Part of a small language model's weights: 2 heads of 64.
Each number is 128 + 24 x the weight over the matrix's rms, rounded and kept within 0 to 255. Layers, rows and columns count from 0. Numbers have three digits each.

# layer 10 attention value, 128x128, rms 0.103, rows 65-119, columns 0-127
108150103095159130161137099127153108181109146133140151112122113130142134140125171119087150129090127095129124124168120126151112101154065142126088128137177089109122097114075133153140159098182181122106090139144119117112113171114158124120126135136132137131139107128107110104146114110144127127143174115139125125148117120150145102156122094137115072115134164129123172115157141126133130082148
109143185108139163068130126118131114120123100132147160133154164107138145107153135128133153126156140125074140154111133129111105135104180107166131142060120123065158160123139141120137163135109078130149087144128144102110157166127108120169146116164099124109122140116086157153149154100102117099115158109099151101126176076098106122115128114114148076120133150153083077117114128141148137138169
117126111057095128171126111133148146095125088133110107130144091128163138131131105123118111148119102107129128131140157170158132136122126107144148124128131146108115136142125146111140137092172132131146110139152145166153108093121151135134101119161116147148169094117139127133087123173121154082093184131107150118133121109116142146147131115123132106146093145098143099137148140146109113117143
152107110124140104150079114113094162125116139096139139144101091118091142136104118106162175117124101148126112133118114147132126150144101131171129121137126120112119161122178159165131123130108115085080140141161156126126140166104092109122134112147123177097148060119072180133114122126138149176128131118107149127113160081089119167067168126160133156129173146139138119119124124124154177084128
093079121173122121145130105095133126122173140071155135136128113148153122129105081184107147143140082112125105173104117170159125147128111122084145152147173146137095129197195106136122137140189155173077096135136082148145119148139128158173093122117126090099100111098155107127164125116102122165097128097125131127150121122158158077133125134143110118114085129106103109163135116123156086141111
123108138137116117116112135120112144133125104101147119105124145147150150069136154131149154122134117140127139135103105114134098115102128127109124121135141136164140117137118167103168138148174148116108129084105093050104137125125176129121129102190144134162123160149125126174117090147176156086105122132092134100127134175078133136137134130112151139097086121116090141141103140132144107131168
150118167108139138150147120090117146182116119135110119118178134129088102113141123118205115150164106129130164122162134142135142159112143128101096137089100165135100131160173112110123133115170090111107053120128149129135113116118139127169159139148110130158136129077077110151113105116103090095071143124106134129164098103142161150134105137183152148124187114106149104137155124060151134135086
187170111129158123156138087132115133133160139110095139188105113118110104184106146147142144157137116177158125121107124151148135113157130141148081152156141163070069144149137147150004103108154145156133139114116112086116063167151143127087094136091114122133124114099124179152102130119146082101135145121118083150150125141091068155158123127082167112111127112133111141158126111128115107100132
125119134082094088135083114125140149111121154134144133179126136130091116134127080107154109135122106079148143146111090135103158107132115111166102138112108104155130103125125123138166157111155153157107118106139129134107149106142115113122162112142142079129098150112126100143179192119098127178084151111147125179168135127129152175158161169151149133109112114135115113142143097131119094104116
142139117126163065123131103124164142139125077122085145127108102105082203120140151151132075111154123111170113159164154154192113158083107138140093150133088140089118123108159137115085116107111138178120093132136143065117120103122119171119094149159116107139132162099146134132124165122101152111069120173107202138142155146141143155123134128121107121113133128149083151156137093131102156124105
145123108099132117143156142168107101150149184118132137169124112129100117128138134143130119125161114120142156161127105140164126152142079130115142119112135122131122117068151139125105108087096123099185127104129119122084130091108113132129160117159109124135122158126120154082141120136134145117151133136104110132119118126130119100145129090155129108167140176066152150138175180133104111097121
134169126152093169119106113093124133128080142169115144116149158171132148162141080149107118128095120156136129166063120124128091128131152140133148153135099160114122161093114137104102158113122132116150191113121121118120119122150117134112170109135096146138139106098093140147104117168137141110128133113147125122125131128102108096132138137102129101157121135116142076112087126177153120135129
163122106088098137143100172092127124092168171051127115124127110137097117125131113137128087083158191118143151116118083127131131131116136167117122147155102158105167127116160131145107158122125155106098095134117177155100136154119162102117111110159176125150126085108132115179143117105092144163152143133104114138107110146061106174116089132134144135202103069164130132170151108135141136135118
117127136096133131138127114135164118128162076158144104109177134135112129158134126123123122099111112136126121138134143108144134127132140113132145123105150125110136182135130142131147134119132090109131150167110119153117151098115114107144129112158151119140120105120114146161175108095135117153159095127071109112126071140149136159029142139126093127117109096118144144164140133107140139118138
119151104121175175089172135122108094129171122101130124141117104124160129117122140112097088108152117102125138112112129108122107138153149111106140167150114096146136128078162159096116148107127126111140123123132131154078177139139141122128168139151134087104118163170131147081089150128158162158140153113105114124150122097129177152130105105097127121176124115141135135097126118094126107119079
154120112083108138153182134109072157160130099106117161130115121133091151152144156122122112141123081137132152117133130166122104139121106139110095146110095153115142098125136118136097123175185123131109135119134114087114154139138123161136141143103169173129097115146103064163099137119127168173170106120096163136127161063110100098099138152173098089133135103176125117094103154142116149168118
127151134119116135110128109141130161103107095118118133123156110119115158099107156137177090076126089147105098101114111086147125079130140162149120142152167153154143160102141146087123106110139129114142152111172101096139127161125130112108149119134111101171110130146129173150138168148155148101113133097110099106127125127147127145096139116163141082145167122153145111112145108118109125120134
126133089085138141087113164132122125156135144140124117087127121179160153111182150112136117112138128139126105119125147113111135150179121133118094116155124111132158122125118116121098128160117127135159132128126124140098119084100157133118138127167172144156118134140123152119114151068100175112139152141142113108141186129154123141135093147107131154150070157102106082084108153091150160107107
096174161110150104165101103119114135133108102150098130094095123116136125166146134093177139089152139148146125186114094154140157114134129131140133107111123106132130132141110120143102117126142113083138119111073099120116126147125152108111102128175173110132107157125097126097150137123137128143111107115162149129155131113083137152069149167127118086187169121142130125130117124126127170161147
146083166151135137102132107114139156153119122132171122101119081139112176142123110103077142080095090130137144135155146109131136151105133142132134140135145143150168091171140139139111159154109109176100139138091136141115108130162129153135160165153117090165152146129158097102102120107115119141154107144185162055152116096129116117145113087113151118114139096103080148101130144083131131155122
110126137146132138129090115114148146123143146156164188102117118128103120111153113151162146120100166128137137121182114128185112102132113152117162139108158086159093106135076112130119136095102073154134126111145116116095137094142130121120170065132145102145093159085144109131085119139143119144158158139164090101161151124167127127130146153099140111075161092146143148115195095109115129101085
125074150110036167049181089086146126107119095090123142129139177116123145131132145162131119141082145102113163164132110170142112143189134186151115118130131132109120155162164131105115101169140146144124100133124154099140119129137107115139115173133089138125131126138121090126115138109169125110169093137122109110131109073161170127127071136124111136159162102108126118138069129153154164159163
158166099136114111100123150158114121132165112118132100123126134081137151143142096110145112148068145167147103133150159135069131118124168146105114166117160108084107073145120153118128136093126129091123089160130135135026178141091106121088152139136076189174118146147149140114161139107093125154111140176131135086140136084146152107090143154126148132137139124120144117129110143155096152147167
110076130094118173145148129183117127117132139111120122149107149132099121109141148168084121131155111089109155155121120136170133127087148107152128120103086132134110148062158135148130130176121144080119107075113143125115155132127121141164128106090120098186128104143151114155127141120126145108085084097139105140110177142132134132109130121117145123092176136098123141165139111105186121162116
126157082123144133174182086103130108131128127136156126126074146106138124127148138149100111131152121140157087109152097149142103140141104107079156157136132139134130108129097105163185113146117132144158107096088114123131134139107124088140126145114101126136147128164135127137120123185137096141131188095111128126149106098153127115117157115117138172184142084118167143139118086141109093114147
122111082150108147100136107128082172138135089135132079089148153117146158173082171144155148109112098161108130154102131120093132128149133138161129159137099093130114100097119127118147128119161098130132114160117116107141099068119163128177070086120146134088132183140140140139107104136102157126144190149119131181114132122150119135136155110111153097140176152129121119152127155116130118176089
157120123064126143128105110165131139162163099107140132143153109160094158138123095123110122106175094128111128163138145096095131131105110104130124161106165135129127106125122131169081186123160138174157093129162142081127092157115144092129145188142108153156120123128117126138115092112153115132083088139124131131112131130138124091125144128171133119113124156130137130115088166150129092144107
132077165121151157120103154143126130145095104158147135118106073146144128134131146150093126139187197140108129106161125137154094119128162140154135140122143141134080128134089092140103126106125132129128104105113128164133143151067163103141087096078108116130114151168109164137170117104158098143117113111143136126152144158116126161106119127144081132134086133116096162117091121139124132151112
148112136109096150149106106173110102128124078119131121107131162111138166127154061139151135123103119193125139143132146150107135158166117168140122110139121099122117133115100199130127138105150115139119101143133144145164016136132123138107126139053118127144107126118122129104105128162150109144128156097161137128122100151155136153121106127153119127136167100163098116133100129117125159136157
107163139155137142104131047091148166134146129140144119156117162104144161136147171140139156142155131123104089108139157084146122176136132127125099106156128162112135144102135091165085110118129135126119128108117145104086101114117130152116146201144143130117144131112107135107125112127134144127119145102154130153173148118101165112108101106128104138107136091109131143181136118084108174137133
101137133138145149077108117074133131148148175179137101124170137125115104138178138116115105160168143156139144150137163187149159112136157145113144121106160140148105126146159159118096142134118167105122128135071110126107091057157143165151108129120102096105138145162115106142168121128147129107160101098145098123101136139111120064069117111112125114136138157120102151071119082118178089151175
159132113096151111082133121139136162099108152149112138145083087084118120109102123120088101138163089146157078172174158144141121154150128113144129127178141130121099148124132181104113136138092118107110150145148118102142120145135107154140125147151163162132095137161125188097136158118121100122112156117138111148151133092106125133111137166105129120100123117115126116120090132167160099117124
106115123111106173140136127135137144117139157159134129129109160142153135125115108157062127106128132136125073123105150165126203113137153107106157117120159114120085094121130145123117137128118139127122134117170108121122073190152120135083103076169145126109153101113125137129140108152119133092118187144108138133170137122164146104138157124104085124172187057096119141101127127110137133131169
105101123126097128109175129129155114118127117135145153100134133136127115132129137093123135171111154107139149114107129121128117093107114141118108133083148138131169121147093164131103082118140121148112100148146104154156151146127130105127137139130120100170162115124106084135101115120112149175163121133154133092111119127196178170145148156148086142109120105127102148113131142099107130141142
142130101127132148092085098145124115146127123153160175120121153168120175102133126130121148110150118098091158112151132125127123137125102161125108115144120127123107157101116150105117108108175122125128119166140156114137145127121112097119101161161120136134144147113098168136180130114102096096119096129119097145125116124153153094158118119138139074126115132123155135158152099110136115083141
144149124116160112187149117122134099135131110112137099105099113129144078138087081150151153163129123096140109163156134158134153126118117130115072155183124161109115158135123092116107143124148133135157122034108138124113123122092141120109136120138142109135160142137181089101106139107189130110133157127146143133148112139172152118064088147150167110105147123135128100133165123075133145155127
099131122144157109109095114110115154131090163115121114116163125144139135122135075110141134129125096141109172139126154124151134140139114125140118162091161139120127191143120111096132123117145100143103176128138113166132151135087151111132127132095152114133163123139135123110160178107106112146116113127116110083145135148127109116136087129127109118163173122123114082196143197077116156111122
110134105126140111124108155144127148086137147117158143161157159119150083122152111143148144116105120136158138149134116131146108103104115150123142175160125167136132139092119166131138169135129143111121143126153105137113120131169152120125086072144096109152120144144089079133080125114130134105115134123161151127119147084164108116125163108073113120104116120127135172104127130139141144138122
118138094089070101147131146124128139160128109089134100068118111162106105111120145137154166142135141107155136120137137164149107074077125145138108166175099149135098139089127147146080101134164142158128130094130118099147110154112173176085114175098118067136147128102132105132115132144094117140132147162146121098148133095142155113135136133110111148130099146176136123175142128123139153153110
124134104146111089128100093150119129156129149087098173107119132106144105129071143132096135132150141128139099099104091147128127116136131171112123135152146127066137125093067123136110150123107133118130124152126147129122135120113115161168196116114148121089128102121135106144131179116109154137114112115162112068144119112154135104154115209164137140124117129152115148136154139145140156146113
102113103086152128159084098144116123150114113118104144143126114153129105136112115120138094077123150138121144141093117140106113149100118148159154125099162113176115131118148102156187078159101138153099136142143171116116095104160124131131151144136149108133098110165117112088145132086156118105125132126092137191165095113102147132143130100112161160122135152127131121147096156121108087169177
108128152136122098094136136150165114139162096127142124131155139162050155152191154093177090200152107137175096129115125163155113132137144149153126127108148111098117153161151142117135110097118105105118110069147192120129126125098129127118125123143135116142122132153113136123131133146119074124103153114138124109098131114164130104103090133119107157148162170127102093117071079136135145138127
113095121097163146132120119176135145134129172144140161124130121117106145116138101154107179164162087131097097096115136135129133124137172138119108142146092087109140126128148145101130082174123131130127142122089139103162101128123130120132078097163136118105099166123097120166104149156103127147129131132117159134188139103106112144113127104137107134101111140101112129121166151115121135072106
138158147159124147163140096123112120161112091124097120104133147145095128140185108108134107106105149112157122100142119139121140151183112146106150153091135127130137114135146137129168153132171201145130112111124114122139087136125129115166137156120147098139095084154093119127127124070152137118125073142121127124135131153119094138079114141101147114055103160124129082114112093143161128166100
139104060077152124108110141148139078144105097094152133123182152144084120120129128137141122119180133111132103064157131116160081140146153127090132145164143096125100076116141144104158128145114155112123117100090167103152111119096122111125151101123105131147109139125140121087154130091149120113142135149142142089100122119166159134117117172111109141129163109118141142155169164170156120151148
119121119081102147158100139126133097135129136126135126105122158101121138130119157140127083151153123078139141083098118141144102122119075145130156168145127111140132142134150104155061178094101152108135135165159105090143128113124145111091122168120127112082129171139126129121149093156139112133150122124111106104166175195142110139109121163132123095114147109121117160131123128135153149134098
115132118109096132108108154167158139163095099113120130128108087152136176107125147127126159083079141106131143147151167160127100105105113107115153088129126113160119132164118085131152127108155161118136104109119132142128152113191132128108096129145136176157081161115099101146153161126130121105148174125148111072113103116182166139128114131197152130125170129112128106151119106114110117141114
166116133162101141121128170130156152090081142110154125161135067131097122124146124122120136124161167129187155076143109119089131091172110150131120150138139150134129108142149109131164132096127104143099121168113117116076086133130159140129164089152096115097101116136126088124187122118153155124121150152064123110157116137103167166159160144102137135117170120136136071154124140121143117135098
139134083118138163166138123126147115093153155130091108085137126140185097137083136127109156095144144131083158144106150087118132125127095112136121107127140139132143135120155100116133127115132110126145149115104062137141165187118148142180127130146134095137148106065133138078166153123083121123141153122138139139124111160170151124139121093157097086139086114091099144121118089118118133138151
112146141145121083133099152102148135124117156133136144162080160148111127131116132163146135110118120146119117113099156124142129111116157086152143132121122123141118139107112148125085139139149140127129138097133141138124126100142127106121105128119129115185148093115133153174143097132109128159120142125136090088104165120139140106127129093182106121129180144097109115108089143153123099130103
108088129113137138149086111151131125124082143099156082130146086125147162100104149126123142129154096116160170161099093144180143141177167135098160153123132155147092114092131129161087123137120107176144120119095123142127123136105133115144184083118121113147105149084134120152159163091056095145126113104133110156167196152075106126150172139174092069123134165115125154128102184128120092087124
146137107109136085126099147174140124132100157136083158162152127081107154149164112111130113140107148134162140111132099144159162137126130114087185148124077134117068140144145123153079142147143111100129184095121035123192117109095134093150173127127144073118090125166154149106101125107113116161105149115142095170137109121135144133113142112102131113108132134103144112181124126167116145158063
112079142125099161171134144085127114098126122153116118167106121112132144116119112124177123158142139112155115106114116066148120166156119133138104129151148121108143160145154121126140162152116158130105087119085115129137072143128127111102145137116159095154122098143130168087162100148103168106129149125112111131123115115115125155153121105117135130150099119134134138151157119124146137153142
156096173125106129076120111142069137127139099115141147114180116134188176142154169142094092138155123125122143093142111139137146186105149132168125148152100133141096104111135100112099086131112117153131101111116116125111114122170122150115103115106120133152100107147129113130133115148137132142152171115091090142155120212145153132159184117095112146122097114098134141159149133108088125117161
109085144175149137117128129145135136103122138125094172132097078108180091150154131127117104098112160087145109093152096101105121100140171124110167134089160093120083134140087128131109133122162135111173176125171128144142100120120067064114118111118144111146116138138151126128101112167098133106126131105147154194149155138120134137161133102117127171111155128084114145191134119143098131167112
# layer 10 attention output (transposed), 128x128, rms 0.082, rows 65-118, columns 0-127
140103144124130126092148138137108091104119121175123121163144131107128113125154101141135100153134134134133143129102120143137145150076140144151163133133079124131151156150125094100095104127096089116095177102105144147126127124171084136154080121101146113186115120123110117143118095132150122137150114147118163104107118135129129135131125146147158171129136146120146112166095094143148143150083
148057110162123070163128083147118125162141131048096089130077108155132134170065096096111112105106119121192146122109154151129121126133101106071101132186127136154112139147137127113123180141144128137155174147141123185118147120129111109121135143123146127123095132139118116088103132166141110125123120137135118143138097160148132150131165135118145173122112074132194144138145153110116151106108
119105130167155129093102128129124110161137151133124108109107131105116137125120155109132114148172128155131148128151081147128150119111131134145143115118099120151153140111091145152120138160104117130101118117139087112124131137117093139119140124098170103125108132137125125133149125092136090149161122158124119116110139118166132131106094136130103171102158132158116154114157120124111153133139
085124123112106140136161142137148101144160130127113127106110166102137132157152110173104113115147107126120145149146122126057095106125191091070157149118143167140136130133126102085137170161097157151141123091137138121133112118162138131127124098117149133118141165104124143090145176104100107129171137136145096155112126120107141097129152130091169091094140130081140172165104130138097117130124
182147122099111136123083098171115130177160098146097122135095168057084129112159146114156138121120115121143121140148121108123119104110171125143136108101106123121149150090099167132121120139084071139167102148150150120140137126130142114103184135138095135140161115167072162162122115167086134135151129155122117151121099121156111128110123130138106136155164100130108107120123142130122147139117
126114152122135116149143126114150146160118148161104156129142115098111126175098123131135131113148147136118116102149106132161109136168129106160124136120124086124123112119154131134130164122143120142144112134128147168127126157132087101140105137114095124103139137147137135120115132123106132141148128116186138126080124101163088123123100142121103117128125124134131129115111143112111132115110
112149099091153136118085141120142126078143089106102153144082121136162145165128113143075131150116103139133135136103082135107103139135143134125140147128153114142167075080120126145169127141068178171142179125145076160154187108151102131132121166110131070122141157170147144127115131134096139098198126191127099167111136118125075111107149105135114142150112121114082130144087115178123150088146
054127111118107160090104118139133136118096152164095097128118138129119144127181166122083125146136063110069134137159139103081081150117119151134135166084097162156172105119134137068146118135100133132114112126117152167128150114134140081140165134142131098146176085149123135134172132129099116128180097105092159116100106132155203090101121173155136131139138170124139088111124183154115127185145
154154144118145161112149140132154098108146089182117140096079106135098164127136117151150135140113136126160139106139133121102092128129138156109146132148122149134132162144146122156119123119083171081181090101148119120131118151111145175137145130114113106120116129090146136154092071110193111107125070090146116121073141105129128133100122110154123149171116125087140116146122130123106180126154
069122132118129155121126147137159098116131157160130116104170114080148085120129116132129165121089116115102160109103151174070117120176126109125141156129167100166131145120113131159146155173103125076148147111142124202101125112134124127140124124104132109139160107125121107166092079141149129129147140123142065127102122132136139117157114121166133168144114098123142107112120126130127102137147
088129130126115106146137136128131127104120134179168101104111121129151147108144128131150114118117122111104133096141146129070119104098146130119072117147138137124113147144116099111164098153130137142075131155126120118119098182164146161133135119110116125138117144103115119162122113138157125143147130147123139140147138149124113158132088170129147137103125108161093150119135099122149136160098
113077119124145090141137167172118146137129147057142122142062138125094101096094172085111117132148135137098130099184128118105121145120114118128106120134109152165125095176155134132156117093099116149121113144119149134104124129093121136120106141124158150127124135164125122135148149162115101136125110115135136147140109131100149185122142154139138148109120119157163153127137135071081143166137
116167138106137104110138116135126155148133116173130120139120145147134142175140125148082135149089066083093107157133178119123135102166158123108152129114133101150112138145091069133128094135153114127167118090128107106158117121152144141138155168085110129141145177112142121111119117091114138106128094115149113106153127109135173080136178105128127132097118164131113143149124104128122127149151
172104125119129124143151151114088108113124143093139146125084112132124171130133132154073108133136089121106150141101119156112139113130122135131104108149127157146107102103098131124123145124114126156119120116111149127119124141114140162121125120136113143121188162090137106116107156139132130114126152146124123144160127091134116087141130126146130120154153148142138148142144078149137128130130
106112134109139125134075090096159150133142147128144130101151140099109136156140104119162098133098154100142154142095128159129165134125121125140100106114148159145111099159128102115149131148189161130114131133149106079152046154158141119166104131098126139137106107113146139121143095124104121159106113159152135119110126130117090123124115158111128130146154145106135112124123130169111130109168
090096134101161136099078105169139090125137126142143111159116125115129115141120111130116127096119123133122131114145134084140166117148182138131152110167161148139146120133115086096151166137120112132131130138119143127120146123119111161150088137110137113151131145106143119116132121140103102130101115142152087132141132186126154124146094079100143123147117163095134149110139099152147137128138
096114121121135139120160131139131127129138125140140150090101142127115141156146111124122162160112119083141166142144124178117111135125115102123116104129089135105138130151123121135143117128137083132116091155131129144115139132118126142127150104119153154120151117125138123132100105095115135129128121118150138150111156114105133133143131119105112157127077098119130146162147142140131117140147
126106145164143119144139100108113139090150108140150105145136153142138130125113144104106079135118171107167152156143097144115132160086135101117121108116137115120090088108145115148119140076137126096117153123115115130150156175130116128142089138108109140130148112127158118134134141139142077138140104135150147111135122139112116106135131097153121122087157149161132144169152141107147127133126
142124119156133089124133143146135083123132136132145122123135118146096134075086134212096140167151087108104153088157094139082072157149159144113123139112106123132155142153102129126141145106105159149128134150159137164132113107147115137118139139114119146155154139129126120109148106125118139086115123137127095125104134108166113106152152089158132133100099140122142138157132131137142162081099
147140125123132136152111083135102075139109122125110125120153115140122085155102179150152169137130159100162108112069150121131146169141133091151143150107155103068116097102132134161118110143165102132138130126142095128135138123120111123117062150130130163159126106146108151159155140150139143129109130154111085139129100148115164138139113158140101100164103093153118115139130125167115095110134
166130115098126148136156150150086115106139093188090131128176096137152138136119149119102111159148106104135112116108079127123121092126086122154152121164115153055141139142131143111139161150115127095115119157144148161135140130126127167170094136148108128136142129206096147152128109131113125095071105120121125115099129114077098148174143104157100165126122123140103105163096148102108139155170
122132132119186090197097083135116150159123150073109106128085119116143121142089135144120176094184110123149098094125161152147146131131134089099167147205125090175138099094105151152140163145159108142141115120164121173136147126121131120101098093141140120138115107090130146095145119143110090133103116176151135099147118182088122156138148118141124126152106157167094114091145119116100094112100
090077159114155191151139121112125120116144119138127113104125108165073156108096161121101137123149143098118110152108096140130104131121079127142127099128094160152157132101135116149142135160157143118113166098118107137182103130170122132138136163109157121113149122141141120121107158114166132104101128106154094164173129142094139115165147090121111114139133136120137119132123120105140149141072
159162123086147110153102104087154132170118095116145113113138120108138149147117105121167155118103162119132119098114156123086132154152177156120092112143196133141139112163123102091117127071147092145161116146148107119112152137139135183088150121147141106116099141116108158110108114110155107160140144145116126157154107107126110115130093137125121145139094145127127123098149150129104122114138
125136171111172130107114164138125117109093133123124109156194119097141159119100110111152174125134124153096155122118188128150152106160150164185107129107111123118128124120127118090100095153167136108101170108160132091095112145180156112123143134113147127119109117093101098106126100101101173097114130133132122151098132141129129128104130144112146101099146154139097113100096163163142140150114
131141147121121123165116115127175070143147134122146104148087138123122121098158127068098109140178128112159143126122109137161154116137156115154149082090152137159136176147145139110113138161114171190095136118132154131121128168126125113114139143106117138139137088127099097131140168123161141120130104161135124088103115100149132141091127116131124161117079093135113115158098123121164084025148
123102133157092108110117107140145124118072130135091088133103137123122097159155128138149128139104146133128149132126110157155146138141174097144113124117097123147135152118144121127134137143105110121123137120105108153105145144168110125130103108131168112121146174122099124132120131129133121149167147121107147132128084101132136108176112150129127154145130119118118118145157126121110164088119
140133057149112077166171101110099150126156123119127148127149123096122114078118086153103175153108111126151114106109149123120118141141098130146112117144136079137157133151173135107122137150160166111149154133110120147115129120179133110128167133176117123118146133123118134131090104155075164138136108110114139141151113099160144092157076133096136098105195134118117118146113140145135088116155
131137104155166116089133139146159155104127131133101107142123133139123117117132161131094154138159149082140108117138129155092104146122115093155166147109151151134160150099123095116124136131121147131084129118134083157094178091093104115122146112181116145130160112142150133126153103084131143109123093162134126126122155115144106090111134134120160146151122128127144145110141140109115129110101
153104094087137116131135148125156121149108125104134136161134136105113147121091099123111113125141109100108155132150125154104142139112106106126148131113129114139125122103117148124162137154152145118119152118122117157163176118155115135146081096105104172155125106127117119135145139127137128108181126156096126140087116162139117092158136121117119119142125139155121129090095175154136097158100
160098100153088086199169110153111142107114127076158158133070154142162162148096133125135152106144113139158111103163102099101137162114101133100097128145131109111148108119099110151128076075144113156131112183176170144162151155085132104058140136169139120154098078133141186143174152138123092148097122150107135123143120124161098169180089111144117123129134068147116103119108160152100140122089
077098139160127122170126120125114079147138165109160110098186128164099132123179102137151153099091147139112156097113144102099117128124130142127114148093129141111111106128137092113127130127127112124156120109126116128148160122109150143120149130134117141108129098090106112115143099115143123147159138114155128130105129142117139145157149105129148139115138166117135148108130168101087165155146
138119129139154101121131103108096111148124148111110110144134119118099142121148155073162126174131128125137146148152089092131119092143094138134151138110114183148126125126139125120104106124126106158098111131127111119145171117127117110142167141085143117143115159134115153140171126119123139152146139115086154125093156115116111134119125126128171140101098141146134105129166122117106159166080
140149126123152145104089106135105118096131147136109121135160112104137133113150131123145132117159099126152112134117161149148132104122126143140172125163138086084115138113141129128142170131148124101144132134094133146121114128125116104144095158098141182128135110155119160114145134083130107104112143147124122129169124105116100108114117136117150139149144123120118111128134103166119117125124
132099111100141116156154120126127139130077097095103128171128090092121116150129120150148119122162091116131124114124156136140124111114124103129119115063149130104156137115145106163122145123098114132115160107114109201125134123166142153136153091098132121164119094117141094129127139132133138152151157156133132138129150110134101157089161131114106134141120123140114157133141121169137119176110
099131140156121143100089119140135161139139132137125136125146142086142160083159122136100147146122121114124139125105108146109137130154116177136198150105132136161126122106135124105114091118140107114093142181143091099127128144120128151117106128110120157167133110138098144107115100136106119113135122159120133132084075103095134138160139148161104136174124130142132140106118136133160113113128
172113116135124146108153118152100126108134125136119143125106157118130109109147138145087136138137118091166101124160080142096103176123133105091132069106165137149163097107097130154145139151122147115147130152113120111146132098144125137163126113158082175111144144143123106118113108162126135120191170155126137107120108113121146116096138148134145117117097100136124166088109116170144128133106
137146201133130126118141126162119113110120101146146113124102111096116154122086150081113115122150126143113137075125147124085115108180124119122130097085107149103137146168122129094110136109052131148124103146127135114147128115087086151175137138127146156117114124133134164136129116136122082162117139132164110119160131186105135147139110138125116150161155131152168088151143137131099146129142
148142134116147151102085100109139137118128097145089164148122161113129106115159142116128141126104107096083146126106136111119143164145137162109195097079118086143148123168118125121123203133115104103156127138114166177133133101160120115127149143131158111166152117140114150122138131075149134079122126142078126149093101122115135119155125146153103127145134110117083140122125159122163096125143
139116098127175165125129131139143110137160094176135065109143120148158119137166137140128145118116132098081125138133160152130111142144166117139136102165102121135129113203136150129155080138155125098134135119106121092113098129146163116080124115133100144147149086095158141130112116108121131117127146137107127142134118106121139111104169062119134076154154132118119138136131140102123105169114
171163103143047153127157157107147119147129133112158099149108121118103131151111151128155139166128118146113105127153106143150151136121132109125114120144097143109140145127116152105131137119128110105139126102129111120157147118113132151127137104129120077107123123075159129170128152156138124113129130144160104109078142122143121157135121149157120102144131130102087141101170085115141171080110
108097125137137109171169128137121152037120110130135110090126139120188129126118095145115191069118151113101151085150144163090134131171087110102138160139120108142148098061102106147110163155119153144130122161125110174127148139135127140101176122125162106125130119084159143106141152115131159103147087152111116151145127148088088151119161088140155124108116107110141142117141144154109102138159
124184132162124114106119110121127068111132106128136099171113149095117125103120158117120115088123126168177149135133091115091062138156123096145103124076145149146116113134140141123129149136128129138129122115131110142108155107158112142144146133114106127117156111152133114120154120152137119120118137097141136118104148169148107107155122122125139122165112105154126110151126144153127149160135
129134143123124137103115144123151125082115128119127143127078117136134088130083126138119138139122168150115136122100117096125106151073142111128113173148125123135142104129123115109131115158109091095154111133142125130116170102161115147088120117132119149117147113144159157102117149149100126137110130128152123140136135101126177153127137086171131129137159126112165119114133160150133163073180
152125157112116143111127086076097136137127154147120097098088100106184140157142138118102132131100148170115173132102145141137148122148092084142149113137146121136130140131119103145131117103133117167118155133157098149152168163127114158142142128119192166150145090125142115123112120114105144108150099133125136111115149118057113124129138109160144097123150136107139145124089116112120128098123
119110135161115098104126124110138109108141109166099168128126090144110111120148096131139163148100098164098091162151121136141127107115147107138095147129145137138129115123100134105150123126145126130104138118146146139143133133136113129190127149159121158144132085129094127133102169137108088159109108149108178138129090094112132119109144157099154127135143153118146094108114134149121133127172
116108151114154138181135137058103127138101067136125132126127125099106104144110100152129127166165090132146135122099082135138159130131160126142130120140132117096126130100151179155104153144113111145157171119133116130138157123096157159162111151128138074100119133088176132126117096105131148133106126168114110165118147130099129118149156136130122110138118105124097151174124092113132125110150
141128154138129111123124161113107144136136122174131139121120127141162105158128109142129148159119122126108081120111150109163098103084102118143139094129099097121117123118148130130151071161091179117159128135117135146184132105159141089142128165137114164096134147172163143153093146109105130135126093032180148143102164139089103112139084102160123103140125136110132129114126127164132103123136
149118148141128117133142122115093126192110105137140124161093120119103172088136135111148080145098133129155103156133122139137148166092154159142132089110109131105134121117082171123120140128122114134122146119138130130123081101112115106088129159110121155161131167192092081171128098144121107132124144152122140118159120077151113109073121174117148137139150130167123128161137131135160131103082
107137110110131145118163084138138112158128117103120077130112116099137133127136136123139112102112115119148133146155115096130151106124121105126105146105108156142144145139136157173141158113110121132130105133128163121152146156104123152137153095141131148074126124104117145114145143117120114111160112136122130154154079143154106125137141155137166117113101118148116100145161126083103132140160
128140071122145115107153112141122070131170124167141149118093133121122103134167136146108120140089110131143124099158201086110102151090130089134053095092148150122149132114153119098139169093148156124147112129169147119163146152118118153140148141129125121106131107172077143137133107193147116128167110146080119097109079115124137096112115115123154116145136080126095141113151162137170178164138
101136153168117131131139094138124127095138112144178131112140150175084117127143100099125129142141131125094134117141126114095106116131140169174090133098124167145185136125098157088156106112112112101189086141132109148107122137143179175133141154107081178076132140099111090131103088143103110121140134143072151121134147140123132159106120124173147104154109121096109147112102144116143146108209
147164105127138144122131097154139134156112133110116174110123128127127114136136142176086124123107137129107123161120148133114115146088134134126141160113101097122121090130117140122124109088152109143110161146146110140145174122149112138119143149127099137129146147129127123150137143120140122127129088112139122144124166126145102134090111128152110145093128163122125109122093120137105123122132
111145102123148108116166137118194140103094169131114149160126139126063130127133114103148141115107137122112135120115169122121139105155124114136132082134153152121153167107131126163126172146139111127115161155145138124122122104115117114120137136123115123117134128156125094136116135104107133135153116140110135114064168114120130104105075144130148152101142128132117142105101097167179065152157